{
  "parallel_block": true,
  "max_seq_len": 512,
  "doc_mask": true
}
Each number is 128 + 24 x the weight over its row's rms, rounded and kept within 0 to 255. Layers, rows and columns count from 0. Numbers have three digits each. The size before them is the row's rms in percent of the matrix's.

# q: layer 6 attention query, 96x64, rms 0.236, rows 0-95, columns 0-31
# k: layer 6 attention key, 96x64, rms 0.23, rows 0-95, columns 0-31
# v: layer 6 attention value, 96x64, rms 0.196, rows 0-83, columns 0-31
# o: layer 6 attention output (transposed), 96x64, rms 0.168, rows 0-83, columns 0-31
q0 078:123131109115140073064149144136148140129092096127104136117138170119151151159134099097116126124159
k0 083:075082152109135106102174116101131143121140102132094140112100173147110117134151120129082162096097
q1 109:141134135123143131127152115167114119088101126103105095151095117125114145095113116122120105084106
k1 100:143112136083124140122120172182092101154169117144127104116102131148109104131150134166130092128125
q2 096:141133136148116124156109102146115108160138131156132150125085160147136118103109125116141117158152
k2 083:142112123128146134146126106119126161144102166103159095117105093137109115115162132117145089132107
q3 094:114113094162107138162110113119098111134143158142109140119075107155098119148159144112130120082122
k3 095:121094102153176121139103142139169116194123164142110124131145107159119145153175125153128117125124
q4 076:050140111120127124124136134148109145132145141077144126135156123149108090106085162107155084159105
k4 080:094122099122153127150169119095110086087107108129110120152134098116115131145144112132134116126124
q5 099:099107144116134090112125144139128104146118107131163081100146153090135086100139092143124142133139
k5 100:178126128107157137108118122099130174149115146118140125111094114100104134140156142182113159119119
q6 102:104143150113088108132111085133103099134119161090142138108142151093155117140149087112166172137150
k6 103:140125124130144114079119128069141147106095117079116132109125091141129122121131205126152145160129
q7 088:131102092117121142124142112110100142149109140144199084105097117141119133157164161087142107162098
k7 089:116131117159157119157114167131140140137152154114125124175174098135126144164179109147103162118151
q8 099:160130122094132119134095084108138134127179144166161130100148114122138165140175103180172155127159
k8 102:149128107136129180152085106119136166121086110137116120126157113110131135159127135134149146146130
q9 093:125133170147126132120111155159126162122130109074106136107103113102144107151098105130097093112126
k9 098:141129104129159136158120160185126097133111159111128127120109164133108113120167130167097075084098
q10 104:124114124148121120091085151149117151125136104142123119126109092125124125136102120124143145112141
k10 109:122147155128122145092163149133109124162163132113132151151111164145091114172115104078129083159112
q11 091:119112133096183163121151126122141102094145102119108158074111128164158127127160132148107128131105
k11 087:123139121072101135156100135132125131120126106145090135121135121111160145062129135121104124130135
q12 114:168149113105093124089118134104141147129141124142138125144111138070137109097111129097152125137100
k12 101:126137119178089143124166115105114135151144122082153152140118136132108137096135113119126131117156
q13 091:100102163120130133163119107107074128130150111147090108124088122123155124102136106159099090112098
k13 087:139076149136138132143096131142118142141174136129146157140112103106112157124109113161102145128068
q14 101:089166127147144102139114163141089138136141136124122143175131152147135095152143083108134064160106
k14 102:100116127090142165146149090175149117175142143096144110161107131122133126111165096085139143115128
q15 101:096139161132091141122113082132114134118108116136152097135135124095155160114109107169109080133179
k15 104:168102131153155147111119128112126123107098094090156149142103144107065120130103128175175123120115
q16 092:132128137158118158133141106115151139174083162149123149118068130125141130115157159135163102136133
k16 096:144142109164154163113086144115115075117150130119141119091142103102131144101109095125122151120091
q17 104:149135082129134138144154136153164132137168140140146135124119110127159126157155135168156146081146
k17 114:154159157101093118122077111121147136103106113074122157132150112125190127141077089158147118137130
q18 116:143146151160159108131090125101105142073101111111139085095117126163119122152114139138186110143129
k18 123:108110134154129131084121169141089111153145138122107145170104135110139157132120125129135103133093
q19 102:153168156112089145131137160134154101121096118138164119137136124081136128115116122140149117119184
k19 106:092148136124077156095115101106131145125168107083104110117099170151135073107123117113168129166121
q20 095:074139127097145114125164164157134165100154124140125105132147097154108126128049106138112138109128
k20 092:118095116098100117129125113159143105121159085136086126161094154115117119151118183106130139107146
q21 098:118143101071045146099175159145127125129134114126118143147105109124121094094165129114130144140160
k21 105:141112164114101107131121130129157134118133122101165147125104138160143141130144127126081118129128
q22 091:132141108145163115141169119178142126160106180142120128163175132122119089124143090137145165118112
k22 099:144115100105121137115148107114148139127107178129153125126141112113154166132089141093166128119162
q23 100:141114148145098142118103080122059121143123109139140114115103145113146125124104123115130142097132
k23 100:131126137177146103174166126163110109152134193095134113108110090162094113132107143175138081139110
q24 092:130125119169124136151169148114094146144149142071138117123094120086105154122142154141105162150149
k24 101:202156119113115116127123089126116076147129130156152150109150138118092123133157128113116137158131
q25 095:114123117113139109125113143128158141119109087155104152102159059100159147155070119099116132124141
k25 090:145116133153119128114147161113119137120112101117109164086129165109118136191115124104147141126118
q26 083:145129116143132175140146136114094154091134090142128104123143150115161122144132139043160095142122
k26 082:120143122138143088120147129133142131157112145103110140153132109128099122099147118138077127160148
q27 095:105120117108135120139087138103155114129167091107131119152126129128156128106130158162104097098176
k27 097:058112129110085139131126117090111150118112084116095139113184147148104117144106112165096148154133
q28 089:135145163110137118106107119106098139163119130113092106088119152165119106087161152170125103143122
k28 089:095094156137129154182127135113100102140101133121177116144155153132110169101137115137108106149126
q29 088:145144105163119127102139152071115113076131167128103131158144098152152163103107116136143140137131
k29 089:138129149150136128112132110105109129163180121111067121140110165121114119128113151134130126089101
q30 091:131174154118144138133141159119126071125101156138121090135110134169176159138107139144126087144139
k30 093:149086160144089150098107097123112147127141113124117135116150172111121143100119077156165159176149
q31 110:134115101133131086103148122123117126128096139086105138141093133159106133118147179100141112118125
k31 105:159089132148136085114135146122114106166151151088103156123143125139105115142164127123067125109122
v0 116:132118141127150103152107130143127159148096122150139126139116118122120121181121099156139153064169
o0 114:161124115112115131132149130114104101098147148146106122135137119121142149098154147134128139166096
v1 090:176160163125112187103148140136137130129090133118098109110098193121135111150147134168122120105111
o1 092:119128127156160150150119134145149120113151100187114110140167116112109124109070130086139095109115
v2 101:110177132125167124079128099106078103149123133158069138126122088137147122134108146176135124113146
o2 105:150103128128100113113108158138124151144130166144120111132133123121148168107114097118111126169177
v3 091:139113137117171137118183123110110135114109098137156148121100123167124134155087131142123119103121
o3 094:157130115118117100112110157162139164093136173157123096109119134087083142090167098154130137152152
v4 090:152116094161101105153134134136149108112064141165128128113119140131144119128156086069163122134135
o4 086:101127139080094105118125082159113104100155098136139127153096087118109143127094162114127135129084
v5 116:144125153146109116138137155171154176167114129150140131167112125132088144166090100153132149084153
o5 107:074089106110114121130162123105119131083114107103116150096162112151128130131183125117097122161131
v6 094:162105130143113117136111156103115198166153124162112120129093154110138103111139080132160141136165
o6 096:096101134103087114134135135160131070114098089083065163118156105112116119105178181108132146125142
v7 100:124157081128180138156087139122118069147172136138117150139145081152098138159115141145136160157166
o7 102:160125150150065145131149142139105136093103153106167096130091135124146146108131117132115154111129
v8 106:155117151177112145128091140103124098110148125141147127099098135123118094136141126125089156110129
o8 102:144158137102130139125169145121116125147103114091135101152135124162079150137127128139160106128156
v9 094:150142151115112154156165069127112160156144115098110127139144119111124141129111171150107067109127
o9 100:159129091145144116108106161125169139146137132128172153092143159117152105170145076098190132166132
v10 087:140156166106115109141100125129096105133128166115132149114196122135090154117124104140168103173117
o10 082:122151143119142116161109103106128130113157097126117127118060122146169095169122100143154152085114
v11 090:177121145096146103121148116128121079159099129177131101130108144181153098099129123124125093124164
o11 103:081149127161126122124111104134110122075119130102127160127137113123173151121156112102140171097120
v12 108:154104135150109071128115141151148137085101093113149144109130155120149160118160119139139106156096
o12 109:102142127116162109150129111093141102162141149138122116135106114171115109099099098162130162129121
v13 106:154150090162105111122102154114143096094124153133098079112107159146137142146152137113156120165113
o13 101:138123154087089173129137137148138144157157111138110168154134108129134091090080137082105150133130
v14 099:126130129131157149138074108179162120188108120110161138124110145119110120104110118109132149085139
o14 106:135191122120151158102125143077132145105141134106133137152141129120155159096135154129119092156091
v15 115:111116113122125165140134145122135159094101152158168142124085088151090124108126116120150149128121
o15 111:118122137085138136151152117141168095110142086119116074104102116083076103148116147108137114138131
v16 126:151125129136110099152129114146142149135115148134147163107129076117087145159090088127147144073125
o16 112:097136136091139089103119087100137145140124131139143122152084134145148170153137132139105113165082
v17 119:154125127144134109119178126131118074121121162115157113146110129163131135110133140100135134111116
o17 111:134157155123148136137113089125130161126136088145110155079144126109121136135103097114118143128089
v18 117:138129123104163136134111151123133090136139119106138081120113146130137126093140156134125079153113
o18 111:129152130151163126115184119129149127118119156146082165174130124142175119157139143083166161120113
v19 098:130135145164157145174088131101128121147152153137151126123126162173091118105084156129155158116154
o19 091:134090135087129113112149158108131123098125100093091174099115120150164162150174106146112144078131
v20 091:128148145126138149138144119111107128166162129124131152119144118190127086103092165138161147114127
o20 084:105103140125123091126112109141135108116122125130127128159123138109159144154143107175143129080163
v21 110:114148117127116100141144135124156098103149107123128087123117133117153136066128166121083110125092
o21 111:109137103130127150100131144145141091163107163132171188093121080135141139164125130094146099132149
v22 103:057100161133120117142087149125127110114141097105159084119164105122158124134153136087129116140102
o22 104:174162080101133154133168149138128145148145181125136134139112125118132117092163163148126142125147
v23 089:142119162120129190173069169127122133114146122079150104091099172137106152143144137154136145130115
o23 087:133131115118150186138174132119162137113140141130098115171125131119135078129134146093133150084110
v24 093:120144157193144117133109124132137088098106117145116128101156178148135153132140100112152130126137
o24 096:151105118091091138126137110154145176139164157063121144161101112135158128134117146103104116119128
v25 112:127116141135129129170144093080093140096146169112136157100107101138132121103135132102122138182153
o25 114:142119134095118110087123152165169151135117120148134147154085146150103148181149130164147161132175
v26 129:097141172161131156157136168108112116137113153117172100147139127137150141114122128128133111133144
o26 125:157119069122157147143177109148141122099152109166121138096134123111118117147158150133122163138114
v27 091:128134172134113139167145090135140122115097132153157148112180118169113121136128149129090117125130
o27 092:131141079134129126134094108103120124128154139088142127139116131110165127123146073115126104125093
v28 082:140166132181099101110181189145140136115139138123094143106115112121156109157106144096130148117102
o28 091:081146117080094150147112121146134139151098122136137129138121157127062084143144151138156095172151
v29 085:120115131133143124124085145144093110125151116167155120132151126189112092106139144133134158126118
o29 098:147114095155133154135174164147097162089097136132119128141118132092155145072145093144108144093128
v30 122:139095163141121123131098091138114097123116153139081140124146097089114152119156072131101120108159
o30 109:113108102160121157111109111075138168160107117134158125139117150155154154141151156100100145172092
v31 106:140160111119133167130119130137114073149096123118101110122090159142098147147118192110128119103121
o31 097:112141145104121139113150148107139141080150141153117120149150111147137125152112112082125101156123
q32 100:133115107147137138129152147136157131093167151128122138108106123153118159178138069115104135093133
k32 083:116173101088149136162101132109159110115141152126116127101153117133121155165149084123075127109168
q33 078:152120117143147078161106106119142108119108107149113123126110156138085108097161110163108184140145
k33 082:135129118131160145168150126116064125116154159146147104126131124106171133098141166095135152161120
q34 111:111160105093118106113098134115080114129112121148140164121140146139135130124110094138138113109100
k34 111:082170161155125122070127140108101137130124127108130137193074129134123131133086136107129144124113
q35 110:159088089131100118152167144133093106091156128096120095144095152134095056119156146133173121127118
k35 106:138134151121147145125091141121123079166103172142168137101138142099097127124153113146122118124129
q36 096:148168127113135110145159082124094120120119120143078104165134159109157136101099121092147123156115
k36 088:177127096120141124068114141122132151097134123184102139123161130146119138147098155106152115128150
q37 101:153140152119140139162191148134114122181174103144116122102138114158085137142126124155093090131129
k37 104:135123145087127134131114106143133140123135164162134128141132072152128140132140099162114140141151
q38 093:094105083146134131143134096122110100138101138102135099069090115142135150118135160133122129158134
k38 094:180093134153082129128090098093140154132164117087089115113141127099110120140140126144142139122106
q39 098:116143112126107113142118092089169089148129096161137126096142148139140158089118122138107110105138
k39 101:146135108113133114176128123117144098103090117155124152138153079175158110116101129112138149094108
q40 098:096109111112164133150147190142162133106147114134116133161159134125148136130137143170086117119151
k40 099:130140194134129134130091114112122127128061155107146119125135124145171128098144071131138144083139
q41 095:131114157096070092097159148149118132126141150135165151132142143102171112158164125089138158159165
k41 091:110115110106126133100098107146126184149152135160124158107110166137119151108166124135131155098121
q42 105:130110112089101145134164132164160124101124146158143167130134088144116132103122151136141166166100
k42 115:151170129084073111120103113108102136106158103148129124114113146102146145118105112159141131201133
q43 082:141111181096118138121108110117164134110108114164153112116109127103104129098063132100111133113142
k43 095:117121137146121150095140143093093110101121119116111152139122171168132103143102111151149141118150
q44 104:090153130156162164175105133141142105130139121138108134101137134130151110158120142136102117095112
k44 114:070136147135126171115093145098152145122083109104113111130181117118149120121102109139151155124150
q45 082:140119119167152095109110126157104163138116140156108114096142137100092133130124100151146136148121
k45 084:132109099156158136113142124134119085135105123135152143134099113110099149137165143117141122129105
q46 083:106085120125102132119109119118114174148150162089137150141120154119156174171166094144151150107121
k46 073:125129154095125111131098120141115131148124109107110116150102111152176149087161129106130140119141
q47 096:165137104121106132130155082136121108075147126177094146131118140117153149124165116142094130174141
k47 090:142117130122114120114128140067080154083142118120160155109111129134103142144124101100112155141110
q48 080:138118144141120118110119165109088132150113113081140133128100148144125147076137146088106071144112
k48 088:135135122121150119122137170152106098142133153135121119143128164152125116134175116111064127116109
q49 097:099090099165126132123139147120164105133128175094130174121143125137115134173130146090147147127120
k49 097:130104151106070100132138121152119073153188146102161145129132136188121127104117107113113131139146
q50 092:128146121123121125141153129150107162163111148131126096106127166118098136103088152173112114147110
k50 090:146095095097112118169124117104109104126116141139135113155125111127125083069136124155124095140095
q51 104:069128128136131128131085117123099147062132143140106111137118116128123129095129090133109125157102
k51 112:116146165142141124105145160135085103150161122107146118146109127138110115105161141122109117107082
q52 093:152116137141160167141127113118156143130115140135151126100142134123158141168140126146118138134058
k52 089:132123111123146150108106112101126147096100107092188151125139112145177151121139135155131139115132
q53 083:133104147139119165108126168124121064151111116088138127157160111154136129118117121114108129146114
k53 088:150097105101120117124151158098126151174143150136149136111132132131142151130116097117089098133121
q54 088:144118115087095107144125107161161143121135167117127142124140154067132157079132125131129172084159
k54 094:128129128140118115114096135094094152085103119106135175134159164137163130087121129131158179171141
q55 080:119119146149092122171107090178119121116142136147134109124144108121103125155138120125187164132129
k55 086:103120154125137170101165128120138131142117096087112141082125100127121116103097117141142114183147
q56 107:109120103122130130151128101102129113137124084127151158170123112107141115080120085099149156129117
k56 105:132133103130128121104113178094133126153122128128129146166100110175147113140100144121156135124092
q57 092:093139141151136103115149158127139117159085112146063153124100127128131100133132149111140172140151
k57 092:129124132091141114145137115144130139112149103158071162108127143118112087097150158088156169117134
q58 086:178119146135113120152143118122120151157060116120154152128094130120132133123114090111114118151153
k58 088:151155082106143127156175124130138100091158160112094084124148156146135143135140163137151145086111
q59 103:113137105143142127078116159133128128128158058113133112161142141130141140124140138097117081147132
k59 098:101155130089112103146143117095175157188110174107099132114125090189119135144120174095140121133123
q60 100:105123128129127135081121096152110137122102104113100136129132139118113078111101121155090156126151
k60 097:126093102116076188106102147103116123092098112144103159126108119070126151143135167098102113105127
q61 090:137112086132107129137103139117170080116171107143175130097166134094134099148109134145139132118129
k61 098:114153179105114126117131146093167142107128128116115116116132144142123078111108133110152117138093
q62 097:102134094115093127130126122120133163147157069122117108144109124143121107125093109117087142125112
k62 108:079097152158150110116131124100092098151148122106085170161089132169095130134157100132126114121079
q63 087:143097117150127162105166149136136158104105143132148145139117133165137112157114114109103086093109
k63 082:128148111123136157123173162127146140118122129084132118149131141147109103114140112130080160134159
v32 090:172132134160108111141158119116142168184109108111122109154084149141129149110094122114141103130162
o32 096:148135115091098176132144155157118137100119133127131128152123144127130111076143128126111154125145
v33 089:110156130117081121137137133143133151160076143091131182108140151170115101102140134128095143165135
o33 098:112126133178152122152112147139105146117110157141126080153120135119133139121105141155118141105134
v34 099:155148136147159133083149142120096130153132066132112109123116079097130127138141082127121111128152
o34 109:121170110107108132133126112113127094141146169099139141153142105166127119127157130130144137113146
v35 093:121107144134147126172124114165145139145149070120152137143176129101150140117084180115104092132098
o35 102:180145200100150114150135134149111134119138131168090146135113150135116135128170145161140115187103
v36 091:111136149142117121138156139152144126096084135128116109137135152154165116153141120148124143145132
o36 102:142166130114130134122132152134112121172124142147182147128090113121110150148123107136132097133149
v37 087:163116153161148159138098151089138101157144139124108093138117151115157116109103147141120129077137
o37 095:136123152092094098110164124156161146096187083123067155156133156120143116110107101116110130123151
v38 100:123164126126130119134162124133072130147117125124144149121116139204140145120127117156126150129124
o38 105:116071117114101147144079149125115112103122129100138108142123117098103124163145128109143087101107
v39 084:139133182132137153128119129089119099110095152149115117122081152110134084080144117108106149131142
o39 092:116121111110095113108121132112115167085177170126126158134184139175155177126112149141117105127130
v40 089:168121162129153107102125140138153147139119073160165127113136118142131131111150090093136078133140
o40 090:128170093107157130121173125122142091122186110121131117151115106123138108124167155144147159127137
v41 087:173163131146144114112110143139121109091106146094140112144091094131143131141143106194155103113083
o41 104:090145137134096160120131117115132105179092101132182152133142110147102129151113123080123149155161
v42 091:094145100065123175099147094122118161129129141116137118130067105093149135121161151172107123114159
o42 094:143141163133147090145136109174099063131124119109143106117111114117141122142056110086145117143124
v43 083:153135165129127134133106158111092091195161120148137110084125152124143127092112138102120097131161
o43 102:116124070118110104132170127142137146087157138095086120136140153120100096100151114160127117094125
v44 087:162127130093113129129117157111143114134117171115148153120119146114130117152178098150114119178140
o44 090:097150140144149110144136123165120134124124114123131097116175131121112122129096135154119123121143
v45 088:143142119118116098160185148125133120117114140157142137162110128120147118112161161108117088161103
o45 102:106142112145129145095073109115165095160119117136139149116129169142124141116134141176124139126160
v46 092:133104138103154121070143156150120077121144110163124110117133110142108146131106123146133076118142
o46 095:156172105118118173151150062114162125124167104129147143151106113095132102126127139134137138106115
v47 085:116138159161102130081135124110196126179089136132084103124136127166155114150138119142130154125111
o47 093:122120117129125122158133164106126127122148116161122139121152088105146132073113088074139107128125
v48 091:103095114095104119095185150144124123108124127136101137135139104126143128117119171128131139083134
o48 095:139144102145151136119071081075125122154152105140132143109112138123103116127095152132103158122068
v49 096:085116150136121123162117147113149088159139133165130095138151169132129159153155113151092166067133
o49 091:167141082091138131130148133114193154115150117192125157126120145112116087127120138137128074140133
v50 095:136116076111120109139105120097157139187134161155121098154119086117089116110116099136114163128130
o50 085:119104143148124157136159143104131092154071123111131137097126121147134110134122124113096092157131
v51 090:101142120104117152100131133164134095147151106112088095111126136094100151161150161127130103134130
o51 098:129112106122116121164166110156130154177089163150167123109139110118097126096109096145146121120133
v52 098:129146146166134094116149137077110146124129141142177075107066131163137150117127157142131151126148
o52 118:108105100070093136138140153088154119116151108092114142130166101114128111133129146088142109137123
v53 098:116103175144151107079138141128149141112143107155140085115088125121095114103155107142125124115148
o53 104:152134050095100129131125138121155129105147155100127157148140083132131126121135144083176133108104
v54 061:081125152124152147164127152154080088137104104122161119141179143116131093114115095088120114136135
o54 076:180133107142119126117135131144106104106149169123123115109095125107100147179182098173141127113117
v55 083:097093103159121143170080138125111136105111126130156148156104121097138096097138111099132154138128
o55 096:112157133174117124117132103131109109086097108165095114110120141180127116156144112167113142132124
v56 090:132116125138136123125131079159133099145142146119119153080156092152122118103121179157098097162125
o56 097:109142144152165093141135075115110119146074115137117130193129114170130125133146093126142127101112
v57 080:124066171102111113110118109131160129126084125081115106120149113095145129124156110118088101109100
o57 087:152183109135160126134156116136111140134124126182119162129144107172117140089095124135130118136130
v58 097:138140149124113155148068097109160162098154104112159122125147135125101119135120096150095118125169
o58 106:120159095114111124126164106158118130086106132153137108144095127142103099143127150116150171136105
v59 102:110109133127151143145087123106102137149077139168125117113126162174113083139164113102109151131154
o59 105:128127161139134101127134140141137121120154152122086151158114120103163136161118130155172126092160
v60 086:154154081116118146135107126112136132125102120085112116149114123108141118146162114188090083121083
o60 099:100134157090143118105168122119141133177101083155152119115127115148143135132086146076110140168159
v61 099:131134120137111128115154142150145162060112110139139156121138090122136117102113142149160124078153
o61 096:109125100140110086111080081122118133159156110139153121118103144124105147136153131123122138139120
v62 096:124153103122165146116084157143111137114113134130120150107109165136099136147110129126119121129122
o62 103:114133148133168149113167142134161151161120148109145122155126094135149140153103152125103124108130
v63 085:121126168130129132157082110112125152111109135107159122093095130117150128131108119153165110121162
o63 090:147125106124136099108160163135092137130103121103112148105168110125098144110144143122110173145101
q64 105:097121096146108138123135175147138168108132098121112138157114131084119078097120130158122175091168
k64 100:125106097163141149133162152161133090129152136094111133181124144109120093059136092148132159127126
q65 096:076117106126125113129109168102115148111137131153127146129145080116136125085132148135141185156095
k65 102:082111119142138125094141128082135125133158117126130139166106140144101122098100132114124136129094
q66 111:106139118101160122102120135100110143072105100100133115081112141141108147119117135118134130147092
k66 112:133091140192144119135131116091113112129155099132141095157101130127103105150161131118103117119112
q67 107:155168109101112162162161117145128148128101094160126129158104108122144099174129150135130108172133
k67 103:099133167130102147130118131116105146116099086161136154143132147100131105067100084150138107161120
q68 106:164165106134089129116167165081141145127168105123142130143159123127138121110082112133102095116107
k68 104:121096110103103161121174147154073130142116092150136139100125094113149101117138145100125084148154
q69 118:128155106114100127130084084133201103111150133134134124066132135102143140147121133192180140102138
k69 114:122135186126135150104111145111114155086103113126085147114114102127127099133143168131174143124143
q70 116:150128146153143124114096124112094119132128128128142120122112089144111106157113128124136134151111
k70 119:130142153134177141139139152145135080167126121155128136097082139129087121147135120128109078102081
q71 107:108166109118143103120122135101116157102114129122156133135074138137113105095162150137102110118146
k71 111:141106131106110107119165147137075142147143178103121113151123104131080134076150137151108134136121
q72 120:127103142117128112134112130105136133198101099082163103101162149118108103100090129107082135130164
k72 110:096107161120097158107113122147135128154162135120127109114158160170134070136124159126114128135129
q73 096:162095111162086119127145159149144142154134143076131150131144134102106149151154134141120173109138
k73 099:077117104161142119153091113096145108128122157137144089140154139181154112118115144178129124090162
q74 109:108118165132144141117126155099113126183105067130114186079141172134141151127109098137101105118108
k74 097:131115134123152106148118120081146091142117113168138105125136117181142147158164113091131136169180
q75 101:079110180137100101110150161109167165100082124156132135122131148119181132116136104112142140123126
k75 108:159113109126087115111162138114084103137152152126157142121095156099123098094108136122149151113144
q76 116:128102146132143135147117099141127183095127142073147158114119086100137112187126125130113105083105
k76 099:147142118130139151148118105138117120149158134109114091099100114122075164106139154155091122093107
q77 106:147143121110133134112139102149139164192120113181122121128087142126112114126111133095165130132140
k77 102:181137158120135125113133117158140112151134146158128175123154139089163103142114156088082161118126
q78 116:159141149137154097140104152113102089168101111140140105098119135100119106151159149132108153132126
k78 112:140125124174152156168145141091140115109064114090128100076133138107125130154115145155128104118092
q79 109:166111181064092166117106137126146146090122138098141142128113155107136130122099102112155167147122
k79 112:127200118140119092104118120081127115112136091138087124132145123157115104091084116127128107136110
q80 112:111140100109131146132099172116129111151150125128113125124122149099127091090158155102114075134118
k80 104:148132101121158150144135138124136118164133149142160155124130065133110130087133121127149109078112
q81 113:126106180132114125109133157135133123147142147102174063147136142135154114123101124127129124125108
k81 115:111136159100194120149121097124126141140101117129140079131157129123157102118079119122101106115130
q82 103:140107106085112111140145141150157109098148117153167143107095110164149134185077179098124143128116
k82 106:140118117097130142131138146117169148140121100107170161123137127098148108153094114135120157097183
q83 124:148127089118137105115145131136102140106111172157161173146172110096155147149125122127134142095131
k83 112:165152084123138147148130155134162161109125136136105133152134105116145122124051151102162133156123
q84 111:138116117157131147114101105136144124148080120167187080139155117149118124121123140157157153163099
k84 107:113139123175113143088108078126116104131094101122170102093125136109126154153135134111130129135111
q85 109:161148120164149123154163116132131122137107118109094101101125167146099137074141132178100148119125
k85 107:123119117122113129138093098119136161110111159179115084117148133078108080098163129153126194138119
q86 111:150176127123144139106152121131143142137142106098131113132119119126115081122122139158134128161115
k86 098:154136125174098138139127064150160128116165127137142130128126081121163108104154080142128123117150
q87 104:139128131106134125181165151106159092135127093133100097120153103100154112178133107108139156131160
k87 104:104098145148075152097109128105127163094119118123106126162150157104129123106077160141175119110155
q88 105:128143117117147132110141157163190107124115131121144130122161101112165119115056144112137094114175
k88 095:118109104173163164132121136099135176136132117131095165103127142161126137138106128129070116121131
q89 095:163128105158129164094116084105164102120151105189126110111153122126156107111144144133111131111152
k89 100:110125168137138130107132120116127098119103142122131163135130112070160124159083149154174153129100
q90 095:144119103152168118167166161155135128114090157133122121135135150112102124130127121159158134117171
k90 095:170097143145136106138119144161140141104097157103123138132157145163142128100155151129108103166139
q91 109:108167127179131122138144081133152119128160093093126112097141145122148173170103155098120136128102
k91 107:119122129138118150122161086131138151132120080115132141124083147131105115131149136123111179084108
q92 111:153126150149154122158127112110137155158126146140107106154113127084119147115111126151115165106115
k92 106:145165119119128149111104103112140143099115135158132077111124137151167156096094108125162150164137
q93 107:093135082099129158180136101103139103150131124153163121101126121119117111120154089154116189110134
k93 117:129095136114112109125095119097132098128093101123133126119138108144134127093109134156118158114151
q94 111:120149175128173134147159125123127093135144123117152129125168092128087150117122140108127097145126
k94 112:159148115088115146182105101128128145112136095200139131114147094125150137144139146148134133113118
q95 102:129157142103096142126104090069108088149099101101137144149142125114117153138072160127167149116160
k95 111:123105169123117127071100133077086150148150076090110157118137152174131109167120124163159158145116
v64 104:143106155116119129157147107166118161137106119108136133095120166092175092104115118087156110139150
o64 096:113124125141137125142116078116143093118150151136092116165103082161143155199143169148114146106144
v65 090:169125160151142119143087119089105149168116125145111120152126094106106113130134113167151100132135
o65 090:150120066138123146136166110136154102142101130121167119151130104137118124123139126121130177141122
v66 098:117121145147148129126193093134141154112155124121122114140134163108151149143102171153148133087113
o66 094:114097215072080104092069160111104097127105135119139123147122126133135123127134140148124138149158
v67 092:142137082134137127166131116093140145163130121150157119156087127134095105126130156064141169113136
o67 082:120093135117169085151101104127147139114119107158063135065156141122106131142158113162120144141136
v68 127:143135122095124091145131149121131152164162108115173151112156151163149133133098163127120140116096
o68 119:117109176162104131151110134150122104097111117171077165114118152130145105110131072128146090184130
v69 120:136130117100088120111158137138135135149196117109147082120150160130135133105155160151116095185131
o69 116:123138143163150129147119116160136115111078137153124152108097132137151148162104109103144143124136
v70 106:148098117151149159119096105101136141090141127149128152117120110145122138129142163127142115140149
o70 104:089151130088124087134169129136105116102130140108120058164102113119138086098119114154158144123123
v71 119:104139125143166175142101122093122133102103156125151092125108123128155160132166085119145124145140
o71 105:118113131096111101132173133122161114112104107123120100106147118107067113122134137122134139173120
v72 106:126128116120144155112145161166117048101099140111148132113128125105137120114139119095112120122157
o72 104:116092142155161105110139100128149144093110086144100131107121131123115166141110137164111123129120
v73 104:171136177130111126153139102172136134154116103079156097129128158147098152088149150124119149085124
o73 110:162121123118132126099104122100153125136134141151080186145125108091174136149141150100133120149125
v74 099:102141146150125125135130137191145089138129100117146078132192130148152130136100163152138111107129
o74 102:158145145084129093102113127098069131125125144163130137152104108155123155103149122136121140135127
v75 103:148157147144100123128099162086156129149103153120097140118126134148145127144169122151120149150114
o75 106:153101083135136140144138148192150117126129095134130120105101115082095121137142121102128171132114
v76 089:125096081132119128125147115154093183123133121150123153112149160130154109117130131094139110120108
o76 091:092156185119136162149122102110116121156131118144113109164103111159132117154097140127103071131138
v77 133:134088105144125129097136166102122145159145131135152125117120117178131078101105124067098168147124
o77 115:140175152127134118147096094134099117090135112134111100093125156122103131156158111150169110144115
v78 109:137115133128116094123141171120134104146189139097109114108134134098165082134089149124107151159115
o78 105:101154137149106113146071137161085152111106182138148115151070131157115154141149122175160123114138
v79 095:151094185120129120167181123133161129150122130132150160133145163129143146130168118076127104185123
o79 090:121126122116093118150124125100175108135120123143102164129105122117144085151116123142100133119143
v80 111:124087163140178139110125138141127136103112124103135147117127165144091114106149155128126116150126
o80 098:139109116152136130141136109096154175083135120081119099121110134135162150157109108127125157126136
v81 111:124147149146129103093146141091077129150140100146126095116070117115164127101151130097118123147152
o81 104:135147087112095129143132125121152103109107148109104151110130091132088137143171112126165076140100
v82 102:112117128158139177111101096126125087132135119163160160103172131139128145114147079138111151111155
o82 099:178142131130146108120152117176145145146160171115124151122151155098145127125119157130101152125109
v83 106:105119128165116144137110139108127143124116084111103144129142155104137094143108176093104139090117
o83 105:152110129106144088135106121141106124100160124137155074138131127129115178133169099137120144152143